Part of a small language model's weights: width 256.
Each number is 500 + 50 x the weight over the matrix's rms, rounded and kept within 0 to 999. Layers, rows and columns count from 0. Numbers have three digits each.

# up: layer 10 MLP up, 1024x256, rms 0.0493, rows 660-712, columns 128-255
# down: layer 10 MLP down (transposed), 1024x256, rms 0.0494, rows 660-711, columns 128-255
up660:487511500502504517528503536466501363534452482521576498457542521461445582555498567463487452593463454466520467451519466453473506527485493501474426453588557424496480547434526468468520435512488341428481499413466492570474475506482591445577472520488421507450492498582482494493465546530509405497509480544499468491567423433500490597468427528508536429465550507554467481478478569575581494476510
down660:523508426510495472577478450472493497484526488519533427537518550455431533410524586433468427525517512539582525513499424438519503493506540480485446530546599534464440515505466461500520546462599453442501453513469425539454427403564511515448410452482579468498462458396447448470414620503527500503488453534484516443571486487505591437513532464416410455457488607511589511577455528517500484469521
up661:507500594491495486459496585455561446516449580481495466555512380502418493385450559528493498454539552539472458539521531546494484491470407501468530540549496455548444463473524556491453440541502565400530501579476509593516562470522524523537480533448462338463472536483588575470470539498467635443504402443452453568462448476456382475585383479482628504611522547457520503454447523532530515547481
down661:493494375515478484496481426540521554436544560513546610565501540511499426410434384460482565541428490519467410579425434625542489460527521608543596537532467609563506454571471530546467593493522465560488517477430531428509547532477492624554532475447505462468566504485426510432544451453520508581541448448512466606530425408395465492468507604454507372559539513502455556367453640561504541358555
up662:475508525520542492457438482492571466405454429472532595444363522529470476499466528431476429535485451498479479472570465411572511564540461513465401520500534463536364492474500519495460468441573501495461570508527500479535527554595585563467510540535502493538501525504480460470426487584493498360512479543487440558493523511445516548532407442463477498465587523475492493523532585515511457503506
down662:497489530515520461622473566458502529490488480582584438480522454601476467530414539482471501477535569557535526523429404540431506472530601478479556415672412404427544529550535431574453404445441616565457509416522480473507533486470503505492541500520594490561486486476524486553530468464502518490506427478451545428565585404459491553530474549564480479503461460578516514540499441551365469429479
up663:430503456497537470503381644565545494502524499565481560464517609502558462540479454530489537659507569522488514460583572527488520503450511372465505566453539514490612445509481554473498516403533544539397469452479479498470531473501481469508582468491476499528444466444552400532486517513452467530494485492507483544476457538449511546575498474528328530414550603510489485576487477507445551477521
down663:444489551497502477522427418434441525487462542416524571573562548501545423575577444465463536472542446660496437473513531471416500514451491484428503553537389475528493536496518581393483560425430459456468444482500474416492524494529512397595481453583597484478552497577572533536582528474548466492424469509524467533565541527353596454481470500483535566534499512541502517478509452493484517374469
up664:452502495532562479513513446563614486428568536448459573491451639512594405477529532418550467517518496476521424492481470527545563510555573497550398617436479444506474496648530400669463555418483683495494530427569404501575508571493559385426507517556512411530490402461445455549574460496511572407524446482536522530543507531506445490442544550535536530522541421623520450507401500502512440492571
down664:482498366505447345439448483503526534430458509517482459467499558511574485400417493473497531566511463381568535582465479477456530565497535433566478566501558618465514437470539576515532489510470571615449519467539603542492460525453506391461404514413523553465534515497475507537578457577613489436380650483476370460527600505477495520464520592483447433510486406630590447485540582476541517447513
up665:495471570478435549636577547424484479467458498510443499441508526408563388461435581493530532469438528462628429471552496519509477554487566560502460500408451564518469526548507494489491536563489493472535373521435514578623534499546539507527528531489526471517491482478524465461583455464483472486517479458493537514538439452572464472479384477513437556481531452478485454568586493561458553548386
down665:447480523542526515462467500542466466539461422461484511498438544602454578537434477485428449575488454456535509542514505453587510428515434518430448585536368481448593496459562478443569505420505481537440562436587540494561445479462534469435392491452486512526466439506579571524443598464528481529560503464546582514545491587431496467520480519522507468581416487563519567445445505513531565453599
up666:450532477476509531465559490466509486499463531597558580513502491544286432558490521496538613551560440613439538476432569498531501491435421550500517449577585512508503534612573502472463525482546482496505490468529453442468526452531518532531541553449477484458358387459609426463517664590504563460522421502499566458491465503510479526538546547478557469427471513408517535476475560570510479522492
down666:539451446530470503575483542492474494458504543533474566456479539400547600446520387447551441532481454513498502611459399489396428489454521493415576494525477427504591474480514512460522460475458559380543479454361521527478539420508499547565470441351452475544548564540466523561550527522530454505500489451531466603396551544441453489675526519551489556476507484512417523567356419524473450573446
up667:550417559493494492445416507509467371459469541528449454489547538517490459410560503567576462553529436345460505537438396510590536402542470591450482525468517610517496476497533537433476472467482489411457471526485525460451466480429589518400497473494583521428482482530419499423427551463519600470528433584408566477571550485477501600475505468410457585579477484411477434473578521485466486544572
down667:398396401448498491585552545416521537516484565531540447412612419445483561535483518434475531437545506437589528444546575533357556608583527495467459493555472540500446523493543457489495460551480523487521495620492525423547576458561527469567479535537413481426448492491518479530514499486529490577407586505522463469552460506463576505574523480484540457487478454573477527400536410467451470501496
up668:440474480534529609428503510440492642479524454486560555496500449470448466450525563560522539435497513413581415519411420570520598483509551514482524605476491436485542570461530487536457564464507566471474499493530562537546424524440388488495589480517493498434397596504585446541510654503570525486456473532495604534515535519562542555571566494583465549501598478399496507458489579591459480468515
down668:517588470500480479408564420518461402469420510466486510447531556495526530506460467424536441492515444626491483452472539467530498478492496476454516521503450515483436437596503499550497465493528462529587425421491504430498576487522548539577445600566547550559504484547415474535463454542528474534508521449441455468461463457469522498419407430501549463508407562491517479606414532436533447612540
up669:524410573411495435567489549567485562510501473510510506455518516450517566492571474533384529534467473625494500582563543488461470378648470483414453558449543527452482544481434484501515470555484464546499526516539424497475465422563592590521521514524521482434555480533542513517530474487508559499552494491531518596487502525627460434480518449468515437468553509451505522511541493550498598517435
down669:468500458467609559375531470570460491475448409589433480520554474620413586389490481543515503453606571511513514427581456431458477445452523505509458531495535525573440444510588536460417512514552517527464500563446545341544493416508585496493615526571500593512500495395507461453527494477508480511441602447469507449522463527479543487487487438505450504419641436505408482468445433517463596463569
up670:553538557419421527487522528503532433450465525525445478499493537526538532504441535546483446567522489468454533411484399489549559438527581481482487447461475568500511459573518490383505489530539517546532406465419439543599493451413518491489430556432468478473478571554476514449434536451497544538503619516500481439516481572469499589495503526555467447491440447499469536555502522482495568519580
down670:483489513539510513515577518527474557499396512471462481461451580511473547508508482441471612548528625495436527461544606577469560453512462478417481578527505550482415506535527483539498467448510446407514531505458496417506539484449461526520511449569434548450493505539559530542450544375489494555465446571500555610442561527470540493448508503503612485437501426460542595498623555600515531531485
up671:553492418450554443493540500522465563532461523581560536432474476514488443551451519371594543462547551561564540396501436504501504522559503437458433486518410444535551461478524494500511519535538563576461495501519412520460497468563526513449558534544406555486505503614488499498553523481561430447467522458536512518550506442563591670440499519480556463424458445461445640524478574567534525527507
down671:533572560402536514416526539455526471531404450503544463496594538497512590526474448594543518484501461445505608375540462521512468546517468473508418526498492517458570585484417436576412461398488517602561500473594496536516504418559451479445480474552540495489485483427546508508523530588471505535465608493562487517560520479512427558456417504634471452451552454555420506426548589516589542481625
up672:520519610529474498538505496621542573428476505434492489506464517498494500427441483542408549476480501606536497530528501416498521456554593561490529546479522442567476531452605573495505494536545462407485458566555515542579486473572540536486478469458487577488513501521355555500510544355479548472475501545450551460470491545490407546482416540534412459462598559463470465538448438565515552511545
down672:544491489585523489403529564414574540444509457514461454511532550547499505541533472450472491476420508506512534557517486485509486556530422431480442444531483517454442487406504452516492497497462601575589480502438384549490505617420529443496461489537436544513449607471532580498530452428583550492430516529464471519499455502561526378572526536456524568494463474488542463493474591458422524572478
up673:493463542546523571500496574471472547523364513444447531500564588417508568473621459488549547520498543456478537526519385517505497502547467606506533550507589509519442496544442513527424568465392456549386479424456509561494480455501573503528502460551380543562521525529579444570497518493439462565491655562424522524467514449531566633627450380463495628377463529488539468502539521423406508398449
down673:532490506482439505544501449503468404532481598444595483508524545532472485535541516515433581434492433466461391480425558389444501390661614467597465573426473630601500454483547450466541552573510591593634479402584429463576535532524433613469424452473578515568427489495541489465492430503511479426502496520497506552507498540473496608457526388494495510523368511479600552505513463506573501504452
up674:461427443380577451491491476465485534599510422558578457540571565523496473458496490554492480564551514476484532408540481527490530517505471421467597496539583545497456457550447519554498510523524538544421427566562496337506511556492557518506518510413531498488579462506497420511533528567502492431543511502505458507581389476502505545620389473576437521483464506468500474567454558482459523550499
down674:489525588546486510445502475472489427540535448502563524443491437506545533569518502558379490481569542448415522521512532575567558445484490443486436541532461451522516429601523531590584644496499371523457584393368538630502479478480481540456506466519499547504468513599529457486500557469484568570505566553428481500568494514482419491460531474504520498486417527475567514446411509527418512438465
up675:534514503538467494465535410458497562529492460528563490408503564540444579494629490593477372540550502550517503550609531498546446480466512619533500562464537519501481553505436323567515500400520545474518459502475503501557499525500463494547541578440504557579605557458454511497449406540550380513480508526510530549530416451492474521492498418562498520517495508587501512588461478545513449577467
down675:406599518476545531494470477495539507443596513480522525616515442453529511433452528463494547551433489486516592469537552469491471452515528547495554452557455515564531431473533559497495519445440401452566514553530485545562450441457430496455484588542586434504569394406441479396534478435449550598510574595544548448517543533511486402484530609587514515599530547508506512485469542545482417407596
up676:499491511523414474515457521451490494510444585540539514506514436406522541473508600574455521457485433499408487537467438434505484476567460515506591482455476545452440569397489536476510505367565597465500447504509538504456545543605535487413412450460473422474504449486563445405412489541502492521603523486442485555397548463481502524580481567518509461434567563454446523526514538502491513546466
down676:467530558431512523553486512471490534491475533493547476470492517529560467529516557559495576560524477449478569524508479501503487445476492404467513512460500501606528407519546492477495424537582474486529600548517512523457455480463550476571476520521514511532429504595569497495495534436496489458500455485540530428473580462543437445469487535525448531482538462563575510482464460450542510487389
up677:474472459500431575507469469497548408474472431503465540481550482500577478451511496560484471532521570466515467491490406479502529545493550486547454555518460528579465432547489410552510560564461445437560554519548538485483457463505551515504485592506517495496513548563515484536493502467439521489479562479551416483407488503543469429486430472452445468495571520526466470472467462438507447535426
down677:501489462440557461425550468476500569496463502600478521528420504494498538572549477441480547539529491392440588481508484492504507485487507448475496477478477531532480474473516490486580473531515397483486517480443568514488482499504567456491491479424465544351523480504548632417494523526442473499506467521449516504500544511589476502530599530498560627481451472474467491605420478548537497491404
up678:509611425468470470500543417419513487441539484472427454465419431425567500569514599394388633546521423550420525527532619507547324476504531486470572367464567482427413448459538471498469501461437401406400475442480463509470602451587597454583573465584501576510471533544574471516476585544527551461530412528462563554566491413450558407496516502504423608389549484581522453527384580553476500532388
down678:414417512542501496551512525421518446558432581538471433468415510465551545385517528487525598600528496548445561473626551529551426409418516444547468556425425449435569517474512513468469522508480486529485546520484517498485536514608440439473484474424509492499510611513514512411614442568465498404599479583478449564585453478495493458537451494460444431492516599444443529531531540540529441530462
up679:504511446411399518582509537549390437513386525491455520525519513431543548526500569527498494524495490400520418530444465530566503455469483466519536507507487515580551516534467529534581527493429467336493470468557454503504546585491584481461471513421441455504397500496413512512415385365471537371527550511439516511557493518585472464549484439404494526388468498452573427564542553513642533445548
down679:436513483528480354565512458476423478460481542497538524572463452517436428458470552402469484442574576499570505496458494511455480522614589474510448418499492518435399520422508443539499473557452478504442465511461535405515485548566473520507455486465499439570529635556473519593449500544542518443451433541401407484470410452435544528469503483589532472523508493589492524417402466522456505510575
up680:491466511498483514523558440491449534484444498459596467450531531499539490500432579548458491492434534463610476459538590555477500565438580473496493429544384428393450497521419579496428413420571555483484470420507495560393531427464500488547532553513544400501475386439501470547370611440531497490529496451423501499496515472483496636505514386529522486582434494504496496517605572466481501610507
down680:454477449559553535469482398469501473520473511482455358494507519490485465513533481603415500550458515495459414552489478508452615394452484453534406511476561562512509472592459370537533485532549402495542459448486575572518424483585552527387590539480457572478536524463482555490558534517460462452424507492509477606512494522492547451472562513464486458525420505487640633490474447517520407539487
up681:415492428487509448504469522499623592505534616570559359547493550471451451481492541452548571426456407477536495510505514568502587526455452554546498503428573532434521578481465519605527568557539570512514533521441393540616493504497505502488451514433542550450468460444555499402493453513523463491441442485461519545538448531549485625543481447515440453476443561550437553521417494452461542444451
down681:573538565550564468495450498504351415427495399490517536427557390538644532554426518482487400421528568442616572456479502487480417577550525501531486519575446485480471576490470484353439503366510499487533512472583424547470490462483460492492462463508419522489625433494526542451439569461509492592468598508532529532460566528467497410482437475557579496487592493509497561488540542487550528480482
up682:413450497554440482438488580563511503517511504485590477492449580455494439568481461463542516538426495534498420462579478528456552497485469524391547547446377586505445521453496558491556554522536437498507489481459588439516484531568472572518488400538468442402508487519466563512476590489486538515526496428485559587371543470519502516536501457585561449452555591480464421440448633501400327501512
down682:550511524566454536511519470556571516486579489453572533557452516488473437543444533579530495536494603368440443499441502576587502475582533584483523480534437454475540507496415553489571524514465474453521501475454571461509474429415579469392471581486504448567497447576470547509501492604451553461496476495456482549487474485519525513455501559507518442514510463550458552494428499472487527518536
up683:550569427587484563579494477415509529543504467471539509493507466426457496502564601530565544491458555481492518404512468407543530512469454504527500538538455435541538464492533594526499436478416526465475542412556571517602398490581493518447543460571501459453495487597416502477509543468490506569514439506411443468492484459469405555473511427480448502448487527478485450522480498535600445403563
down683:438628581507497544441567457442547469490552429544430458402521550556429546540541436542489447440578493620381506455462449527515496444565418461476526474573468450458438484462423456556573502500502447544538515514468537563428509465489568529514460534416524502470489465567479519482526480532401462560513475480425515495527498511489428438499493430454548484508461499545490461506510535566486556534464
up684:470520611428549407505554463463469497511515429475460569412526519530557488556480528463433426531619574445455488547577583489471387482431417461470519456566512552500596585554481426545459514432451450599422507604423449527520399484469470457444463583550458492514448519491445407515452529454587427570542490435497584499498467524445590503467442458375502519454427503469501577503514521601501464560478
down684:436414593501543485520401434601546424540549498584505571547510558490568467569482447394430499533407429499549506461472500525496369442533500489564509493498463433574478492436497477515436489404512577432513564497525573529449442542515489486501512599491536526511553527538477446495543507516506549419523603484540515447454494511493556496470516684530534509535611387379443441356551418505550516447500
up685:449569521510489522421498508476490485532458556570498542540459479497555412478539471605543543537465518492560527550601524426427477519484426529541621482454479548512467448557520488480556622472460497486508506567514526494488451522491472412523524514519458553483464487545486485496433506550513437444524500477491497519506489508497524421521476530422527462460499585514488423504528498460481511527447
down685:518457513468544567495512417507562509503518412469501502441593489513443529589546554405438585513458505589456491464483423595453511486490508537428397454573567547453474571465496578464521493424555497449527531489502484518496514418526582567490473479547529447472523462455504522474521449476451420508516540492487506490542565548488471485477515461562577529479505441490476434522426526553531430497505
up686:494437492485450486510502541473489548421528497487535616449496427494505429573485510553505564409537532397505384493482505475504587505483492533506511555496524524574549494501550553456509476499487538455430575457505495483502455492532491533477553513394498516525506481436463521548450549556538508514521446534470498518505510516458514544442486532550605481592513485471495531567546510503473471506512
down686:414513462559532469515554450589469487602481498523434415501490440545494539487428558458469528544531577562506549447484511499499572467549586455494461533528627540436490564552536408517490495562493473445517497581528493475479531543488567477526480424534518463515450540497585511514460532413550577458429502546508556459487478509493477511512473457557555561538473426528470382488396554521498429499445
up687:565502539464423515408473567539451452585510500462491431541462540566462504482527593511438548524506461507519477518492642483476429534498520513490450561475432497482583444556530551454585596598458459420538468538531490560470511537452521493526500533489487520530432447475539539469548534507474487594514548515452470529599506493490570556496497519463437581472517487479471466493562560460590505523541
down687:476547462561511480490575463500549574503491432620506557453474529472421434562540463522596546471598560515560549497498510423462483474535438539481462435523563564450387540510460520500408491528492552603465508480512460529533461520528565559464532434480505461533566531476530590543522454488588441465527514510493482485533504518486495448451470457556541474588472503462548513478521468484451563475501
up688:412418482531396655541432481490486532459584515525523509550459527480428517522481508532546501564437469454489572369552442453400473510576550491474477520483511574491466545498420373485536567410562374484498577395499492470514562532515464483474523478470483547447441468475488405386442502462481490518443440470508495565512535578435438508473464463474368515465470439540486566426479508546468461513551
down688:494452566473490465529393412481570495508391449514553527471531537559548546414483477564471427369546462503502482491518499513556381541404461548489558434471490395419541506556495547507406497533507483507475429567503463592466506477467553516456527519492522419450457489569515502546474488534431384438402563486474564436491469480586460486586422503519514459456506456539411445473484421459483395495466
up689:537576559442578478504525479518409514488521490478488456549581511486559491527487562437517555527561494510512463451527489534441572475461518475385494516417526445498585385465530449584556477452554554504522491542552477444605524431497502553536505648446436407436465569546487547496537536521373547440498478556564508481457467454508492553518466565513467491480514524477415452429571454529530551471523
down689:589544464526482521526376515553464507525523436503489597499529455527432473551476480537490370505503500508493427518516433511514495632452420596501381394446449502479397494513435495458414538541555392511601507474538487590488426568562474426491400522564489516566548504422516528459456524540555493508433495469441504525480577508528566482483526403548468566555492524530518629532553474466469432545514
up690:519439508571488529516466554581438529496449452546437547481435568559509493545391552485487555463568566483537475500413549589587489509605490511478482553498421521471503555552411494501560463502545439456508439463457568519537514395488468481534521454501543599413418566528554465512524525650492564508454436518564504537363498456589478641556556517541557484445432516474485441429403442466502557480447
down690:519552471531538502383524501456528532549452502522436507545560558466398499531526519631572468522500509496489510579508489541500492470505456446560440545425445484533521475573517512453517597522455492518540532545647483507474453449485610445542472524449546476517545468441559625484528534587469567546486526392526498563477532427450519426497468442446523481520500429480459538488523460512428514500539
up691:454433444433536583539585571517587601474539485510482431456476448533526501551576521520520446505606495468445445473575577526476580499497578574497408566525429473477406513478529494400480515547500516484445487458471427603368564498484522475573523517431444550478316618514441463567438507455508608590536495481357457520481560512474452535469516496399538505447442388515580574539507464533452554436533
down691:449528609483581538450501391537495398462455551557474562441648529536424428518597488565489458496513538430526499437529563463592532530451512388459530483496542527410473504500478497440546473450575549554407610591436470515519446555575452470467462479481524512484511461424477588527509561464544488520516461483507416539600414537479619498510462567515427410560503541420499462460585508385538492417577
up692:529558585466457575539535498465526490467430517483506524514454477469487454545424465509425447493491485489503505471567482589424583502515454497529502526489499562502551450462484550488498434386516559486477562473530531607578578445458525521550499433450628560460462516541545448514450402571426336454440566500518518531450517441424518578555551390466520418523590528542475546584462463572507557514510
down692:411468592528570507432489522446417386549582399531451558482566557517544581530528570468441505471521555455502495448535432494540450576513595510400553563479399374468445387528565538535449501502529475477521515514465563438545502525547553548518487548453445529530482528513504576484520489499452556515562497427450475541542534493472475501454413502519502449550566402492502444457514540477417485525456
up693:474517353503519490493475494546498466509503561554461483473539526510590523571488487508486561507568515507596460468463414473475525450557484574438524537492442443534498521438531513517556556596518477442450469488583494519412574446462480448545504544531489510480464454525517441589442464401513591562513454568537489504529607609482411490555524487413571552512503453454437500487567454431482523557643
down693:493458517444547552534503470466505401457516508447540484565391474518549472492553571506399484491449494542500532474468455499504547515398527503476494457464514486481492448471531426437475416542537553574434611515506504482528422502521532492499470532531480515551480483464454617494497456496494417497518506477544490563468362412498593556549449528531410542566589498453521530398457442505435454495482
up694:544485450550446510468546442443456401535495495568491504566336525538546539494491559437513491450479523498508582542415466447509487539533465536534523441547527551485475531519381495468631422590531394557559526501504462524505460558494467486466474425444507469526522462554470432439441524578451472390525467513458479528434546537441484582504361440394443544518497574512424486518405450456583463454513
down694:570547459452514512462535529541492538531536489508479513509544428550436448504559499604580431489646551402442471493598535483419461525414479492469516472538446502512542422503455449447470480467505505383471507481599519420478488492485543442483400563432534423403568576486478541568528420474542465580587537491460525472465533566490507505457520546530578485474605545571534452482426509476470478455563
up695:470488562567429540445528473447573536538543534477527459494510433519519444551492467468439463417512505517552501484401435557496440638508553537481495458559606571516504393438519522572463412487506433493499520473413499543413496539550397550516525467487535516518505547436503546529501492506530586539518499435530470572457509456488523389549507498463531580510431489539431567554442527448481467538578
down695:585474489493486485546621471598512424433520488517491483480536427447483431472525557505521447570536556480565507522543512425495498422418501514552466539470463579536573499490521502483530506508519532584494542492592503414460501580579536481533564515490582472504427445526485525523513455498487569459469510586425524481523486567456517586452418528505407467579437480440539523425479516493567451466553
up696:461471571469492544446432536492529527522307564569580469497501501502475512472557533521523504577450454433536540528528503426483545491467517507457499458471410434471541527460365571390471499407517483545509534507444511577484489429587440457498458516540428499531455502552493432518467555473554546425474488516503616546536479460445450530431481591498480489549508471473424611472516551411482378533506
down696:514446461512505476657535509498496479504534517537541469509476474454532496455407466438462487524572560548543529450450441538438432535514535611526499547480580481478412544533549498568594471523512450428497463501478530446516482471477495528557546523471564551562442575518432479542481512488533549447545451476503522509480568565499648526508446526521488463493555441596488432548456514601477456467491
up697:505506554566488438453504511487547562541509522429468507498546536465533556533460562407555433484446469504457450508549579430578468500563386498535447495525485483548493501573453515517521479516546496466469465539453428594481491545510471583490499488466451517533410521560431496492497505576425450439477531479443538512509493519536491533606442554506495533537435590493498579601443519478539439575555
down697:550478488401553523443455504587383460469466394597486530446472463508421466466445420544535531484484537506470501552489568481454566503493498483474466503533502566474576495545528507556583431439458478520552516525477505474527482628480540522492585442529570476461548440437514510577584543519561533508537535532497451425561520505419530512379536509484409484510469470480537586465478525486514471425413
up698:591480482490488410548538530412612485539547462508515449542388514632480437460549487375480404565403440520540541528458472506577479395523535428438541470486509407561555492560465522441459509336516306531522513431445451526541553532536489630446548474434555494561468546530531511565499516455465543489544498416583467538511463505543484455478513528477483442485479472468535566563528605446417483445574
down698:433499539555405554539513417526482546474403463496414396492453526538592520486592501595535503532495493426481466509466574558456510533465492526454513480490432553460379570492462469497469388465511510544482510550485495453540416558471481440515502586444532449465572523489600495464473411564549534508515560438481487469485528475513512510545566420471435539500444491465467486479471516453549497519506
up699:425507359535488503538552512457419472522458558507432511491527420537518451529425524448432465503487575522542526486523472497430564502591512531426535421522445504566408537466528508461507534575548557455624510519627548483493436447482444521451511461556512487412446596483472512490463429455472436501544555482512464487459603479449437475521543488498505562533537487481484456528572474430529463433651
down699:413437548500551537457445543574556528497437520500449481457470522577483527435527434420469502521477437470568445485496464517475522536433475519522470452484481548441567498479386440507582483503478494508542548485457456495469425560454465448556509575481605540495545408442492425559477518566555493466444476520519528494503568522410472576490461512561492395532439491458544537477425471453455455492502
up700:499483472485531528494456428582387622451498465536503561564571417528501586409516525513493451457419529382587493538468504503501590513346497494546610471513359527435501494482504464502537525479493468486440558539424457433534550553561539517462523545449378488528487444529448468489474489470507494468557479514472554542471498533482593509496402398486404492517540587394518591557525464501507478486469
down700:476496519505517535510464513515585460549468505528440380478505545487425573531528372524655480525582450527420406488505573466410443458580583450534468538522499446553486573620472506509484508547499478451423466520494546537484469494490506510483483509485522539574522551544470384627505524559541561494590498511487478486474495417487541405472561569562385496572535555547533383426520517426520444530518
up701:469485452477499542483477435409508532456529601450504435551588459454486511467499403546468435539514493488559441544515480537357476623381499564495531493648476589513518460595487481382504476535505510553403470423585555526468532566531593477385469566451503469525457413609553529460486490546470538548426503462470477549531458440488557542473556462587395542441479429477523490488527394548518513464489
down701:529460454510537469522449486532543502503522612598443528603476444548510540420621517563545496472483497475468568401455535466513466423513528526490466553456404606476468574522539452408520419568502491415580466563385495493559517492466530465424483536569476482497450611604464605482523452543469472383472525546497515482557436479567474580520511481491485457458483525531419572425503569503568492476553
up702:494497517586484531437459490490556477468587451441517574428615539395456581513479554518517556382580505505505527460513492521432453590427551445494507429415549498513454553447510535501518530470524465503425553588430395551570408569588502523536457463528515479533524461495378532445465478538437532450389548458505524425331416470491459521497541507602481546549435540488409453511553483561559478479492
down702:497545466453550516427468467460562472520425538634476510474547467514560533470475484496508381544515497450471528431474414490522506487444488502539469511443521473423526517451499564504511499584478560538546474475545540577501512469523537509476488551459409480524542467383584491438538480513580512500506537530554489458534505493458523490588532508503508459415568464523541420478438440423491495531426
up703:521502468499602519530545463420500468526471557551462532462489488406446546546487572485519480495577542510454497469493409491566531508488517420466454562571502470504516474474476516473483541491458455562414524551467485522433579513515471494475602463448483462425491457498520463478471427396559553389541484440435495459521464507526547536544401482488551397494568395508491466495414483476472452514511
down703:569440516496506546432496510516478527436592431476494460577571480452539472465465499588539491556538483480494522424496465491451451478564490543511537415556517527467457502493516498505515543531477591519555394447506453524578443533456540517532499507578498498637489494485542502459498476593436490545452474520475524517472513489557478492494497557477518529560464453527475580581538466512593540603461
up704:521495510503490612456515583499520457473434478466555440563577489478504470555477534432490433576503580584533527478513487496485487505546473609416540576494517480529493536541461396485508481559537483383542588509506474490529591518489477392438520508532553551498460522527436492502451490484509451432452576500502422491548532498477566517462560520544512526497581536490430531513440514488531496472504
down704:449584485464488450553505552489508554513507559638536480522488479548500465529496421447478497450511397397507448549533476504544455496489456446433472620536510490453441474503513629585456523572525519508438510451457429535521473553556546607450487515428432513493532509478475554511536482431452491491574501491487503482502520427430466478525499434550500498500515482462484472572511487408536462560477
up705:505512460440547575464517416447583455545473542495533459441447559464568562477473480527518538572536564514496524470601518471612554538570487529460428545642506446514502487593455457494539538447512451496434656467548463528510528452416518476511578543490530457341545484467564582542483435455587443468515459496435534591571590538559527430466570517527472455520442458406511447529506513583517470483457
down705:531439499423489579485438515546526470547473462479438524499459438449458599519475523485484501441464481482431474539464438471502553533500579506500431543481514518511494526452516470500458500455426553464528427567575472521465459509482496457513517438481498484549487519480496536480558469476541444527544476477448553511491538502498527485647464515553472433536532588565511543488382483537419454340508
up706:440590511518505491586545385498503475473564474514374469553493474514459410474590599558549506537495520373532517558521483474340400407549483440527505441436544478523520487454471511471532520466628568481547507509494556536451510532461529515471548544535480459489538497545476591472492483568508450482475489568552494542449528450394507490426463475502505557490520460517463479560562437486534438483573
down706:590407460516448526409510471539455472498474478388467499481525430439467497505513492491415569553546515506486441500520492430590550485432493474414496483489497456448503547560481533570482565532500487534492532434477555438501627399415506408529475464602510464550518532515443486540525441448507477541538434429436516471519510515514513497440463454507530466532535531426456439537506595433475429582517
up707:505421469467502562480524411561519452457472511587492495436610551521527572531494574467423456496470560512513584496396527441498469581497447491419461482475407597478527513447490467535655461518498588555446503471555523575491522562445675429516487588484540450498581512500473479547490559444463502535513486624536461465556464491448527433526446574476436470496527414545531468485558366372438424477494
down707:505621577523496523442516552529509528429517413382450536488487506449464488470496514587601498495565504645523585454473518585442592532472528519433542500435450538480438517460452552529529629514499484471377526528463452410551523513423554502695478478426496531453576497470529442511485444540454557423451469552524492553516380523475477536405457525405458404446495430416558466531500636531612534483518
up708:459451498502413541526556466532609595539446405493469473543504443479506502448475571499499487484567525572411525530473534439487579531630404448396472498583463543507581500597509441496491511577498498455561513454516428452554534517470472523521607589513475516519539568547456475548585549517470423566565514512476437558507469488514455559525541523465514519466515509487415516561401447463581426503582
down708:493464522506595448482494563534503534440603538545471467501547526565426449495568471477538493509453464468447499452485534473479528507485433475444486557508489407454539533426633468491532557505523608496480501454447491532473502479479521442521457451492479559495385473507479513516488535519529539452448526510561554505506534463481418431538546499460565542571473639589551505453544474489514481526463
up709:410571516545551500568481608478474427597590583475460600515488492489500395485517437505513423536505468480446502437438455496542439443414513570508438500524502476525524495519451522502561501536530508481598494565489519515541510461408483481471463448532488472559444547517550469551500509538457435560498511538468493559399440466437579502512439350548458475462506540501523523440386567558449490520482
down709:449483461420481490473441456508447551471375458512550428461588535412452617507482512524479491443504469523461458597620478509429482429397446542470406516542486580396526432468527408459491459465511515507446522524502517408485526457485501421516562558484600566495539424522473480504438495598467436573565553487530562544483566630617434498567612506477571537435502537453552416540532517468503546581504
up710:463468544489446512513488557460483445454588472528581531522524482508398424505438450475517488526514585499526514523504407482401542530470465577411558497435468503539531460439431516480373546458551471533561545554457471488522441454544469487484549514536449512466530456575471510605487500520508452533492460509528485500495620543517408517537538490531487561545508505542475586395537468650461546439536
down710:545554408576484477440366447474571566581523502552527504477519538481473539545435540456527473419491479546486621523468427529560480505484543414478530572450502513505502545427525567507511557517423462526466521378503501556554430510576558504501551413502502619511563470492457448524493491568408498514467473491469467439584481390513488512491472441490436541516420470547439495521560556536518422535528
up711:490454491590486547403500504458541549507469578460451461521482475562512541546470555574459452549522493487542463552530435556484512558476556430506468523574497456456466490537505527494470482588517442556545486522420480566433511538500472548561558551453485361602499471556483461516398496464547575449484460505494493494457505458550562429487468519487531520558512573514496505497472519442473448501579
down711:510463528435520491542526482536477486566521509503523556401456473494459513585541544491546342424507560469439557487417531606549501514434491498481552396525518486482452510513472501482504538494415448501530429542461490445570583436498471465495514437492464490491487410466420542431504535467483456495511516427503520611416532506403509537482498464467580545560549523471548529557452566536455523575505
up712:503616500552500490437472570547529525503550512439537503495526462482492410532474460503427571515572428475447469564467405491483519584498559532527485471410507535469414382573547431519489623537540536560514427521573479512428549438569476516512456472585442476405497544572469523491547546427537470464455499583431583503503476474506534507423526456531522423506514496427473459396413520539497489480418